Part of a small language model's weights.
Size: 2 heads of 64 (1 for keys and values), 3.48M parameters.
Architecture: RMSNorm before each block, rotary positions, no biases in attention or MLP, untied embeddings, normalized queries and keys.
Training: a variant of Adam for these matrices, 163M tokens, 4966 steps.
Each number is 128 + 24 x the weight over its row's rms, rounded and kept within 0 to 255. Layers, rows and columns count from 0. The size above them is the row's rms in percent of the matrix's.

# layer 11 MLP down (transposed), 256x128, rms 0.146, rows 249-255, columns 0-63
size [ 96 108  94  99  99 108 103]
[[120 108 102 138 118 136 203 120 157 159 126 131 127 130 146 155 106 155 162  94 137 136 162 149 157 103 128 138 140 134  96 133 135 127 115 109 120 114 125 113 143 142  72 148 144 116 141 132  84 130 146 141  88 109 152 154 157 147 151  94 111 129 132 137]
 [ 57 117  99 133 124 114 154 106 158 142 103 144 125 165 105 154 128 103 119 120 112 131  92 179 122 106 121 144 140 123 164 102 134 168 115 158 100 114 142  69 142 149 113 129 160 110 120 114 119 162 122 168 153 118 110 139 139 124 113 114  88 130 123 105]
 [121 122 131 111  98  99 115 137  96 107 126 111 193 129 129 113 155 149 108 123  85 107 114 123  99 105 122  96  97 177 112 181 127  91 121 116 121 128 156 136  98 105 123 117 120 147 140 132 112 119 175 117 167 183 102 132 131 109 137 127 136 140 125 105]
 [142 199 118 164 115 135 167 144 137 125 130 130 115 138 145 153 113  65 136 170 121 119 146 114  97 145 116 121 157 110 105 113  93 150 132 129  92 154 103 121 125 120 138 131 164 124 123 132 136 122 110 136 130  92 184 135 139 142 148 136 124 126 159 109]
 [146 138 151  82 169 107 119 255 106 113 134 105 100  93 121 117 134 138  86 104 142 127 136 111 111  92 157 112 113 104 148 107 166  83 116 133  87 148 144 158  83 135 126 120 154 115 129 108 143 153 139 104 142 114  92 125 172 130 134 133 123 143 133 117]
 [127 105 142 155 130 155 135  74 108 154 144 123 139  99 149 106 144 134 129 161  95 124 153  90 123  80 110 151 111 114 134 118 114 104 184 129 146 126 124 133  81  95 122 115 116 163 150 132 111  98 128  95  86 139 157 106 134 109 134 112 148 133 171  91]
 [129 128 116 158 148 117 130 211 127 147 127 122 162  99 127 164 126 159 137 113 152 120 102 141 118 113 133 142 171  88 141 136 164 131 118 112 144 139 103 136 102 118 166 110 112 120 115  72 129 149 121 171 104  81 122  62 138 145 129 139 146 138 112 140]]
# layer 11 MLP gate, 256x128, rms 0.161, rows 250-255, columns 0-63
size [104  99 100  93 114  96]
[[114 138 187 152 105 125 169 117  87 152 117 117 113 103  89  83 165 110 144 157 180 162 124 112 135 165 117 141 140 143 131 141 107  98 122 142 133 144 113  82 187 143 144  95  89 125 135  98 165 137 143  95 142 149 112 128 138  95 109 137 104 170 116 126]
 [142 143 160  88 120 151 157 119 116 113 128 152 112 102 100  84  99 190 125 122 126 113 115 131 136 153 114 180 120 134  87  82  85 115 104  91 108 139 136 108 166 107 110 119 133 163  99 132 132 113 151 120 110 114 118 106  91 101 105 137 123 136  77  94]
 [113 143 145 160 120 163 109  92  95 117 153 149 115 145 109 148 150 139 126  84 109 149 116 107 128 158 121 117 108 106 116 119 132 140 112  96 180 122  91 154 145  98 125 136 127 163 127 148 145 111 120 129 115 101 121 121 103 149  98 188 101  96 114 129]
 [107 119 136 145 110 121 181 137 121 114 114 128  95 160 127 145 119 146 142 133 121  80 140 139 131 153 135 133 129 107 120 154 120 125 120 153 101 156 150 154 153 152  87 124  71 145 119 167 116 148 152 125 110 165  78 132 114 113 116 159 149  79 137  99]
 [124 136 175 125 137  77 112 103 117 143 107 124 113 174 117 108 155 139  74 132 122 102 107 137 118 133 183 138 131 109 156 118 119 122 151 123 151  83 146 139 139 175 146 164  92 148 107 138 151 115 135  88  98 111 136 126 120 143 121  84 122  95 134 112]
 [153 115  76 135 134 117 109 123  96 133 121 138 117 112 103 141 129 167 110 113 159 129 123 138 146 149 139 100 105 125 152 107 129 108 122 118  93 125 157 109 149 127 171 116 123 176 133 199 110 122 109 156  85 147 135 156 121 123 148  92 183 128 128 120]]
# layer 11 MLP up, 256x128, rms 0.148, rows 250-255, columns 0-63
size [107  99  99  94 110 103]
[[107 115 153 128 107 134 144 166 137 145 105 165 118 177 128 140 107 121 140 113 106 145 145 127 154 126 130 140  92 130 151 155 142 162  99  84 105  91 139 152 139 168 135 113 114 138 124 146 163 141 165 139 106 184 142 156 100 144 148 125 138 112  98 149]
 [ 83 161 124 112 132 123 178  88 120 106  97 145 104 131 155 125 169 143  89  88 157 129 104 155 108 124 118 129 118 113 114 153 119 130 158 139  99 156  91 143 135 155 125 139 121 102 143 147 144 149 130 103 104 152 137 141  96 110 138 152 140 165  96  85]
 [153 115 143 131 100 141 134 155 106 125 171 133 107 124 114 150 147 148 139 137  76 110 120 146 118 142 127 126  87 124 129 158 168 107 125  78 124  76 110 142 123 119 120 124 122 133 125 179 159 143 134 161  73 149 127 157 100 137 144 121 142  88 143 130]
 [ 87 112 106 125 128 113 140 160 103 136 121 109  80 138 116 147 127 145 133 103 178 100 126 148 114 163  88 110  90 129 144 139 109 106 112 173  97 174 133 173 143 164  88 118 121 141 132 147 102 112 104 128  95 139  73 139 131 144 119 174 177 117 109  85]
 [133  61 140 114  91 118 139 147  88 154 148 132 107 127 160 119 141 133  97 146 139 123 158 127 117 147 134 132 118 109 109 146 113 101 134 105 149 174 133 130  99 101 131  77 124 100 122 167  99  85 142 127 109 153 148 130 127 148 124  93 105  86 138  88]
 [160 134 142 156 116  90  82 155 108  88 134 145 157 110 146  97  87 165 101 112 151 119 139 108 152 122 162 111 128 112 114 104 145 145 174 125 137 187 145  93 166 128 112 109 137 146 117 127 121 115 103 147 117 117 141  89 132 140 111 131 135 144 112 167]]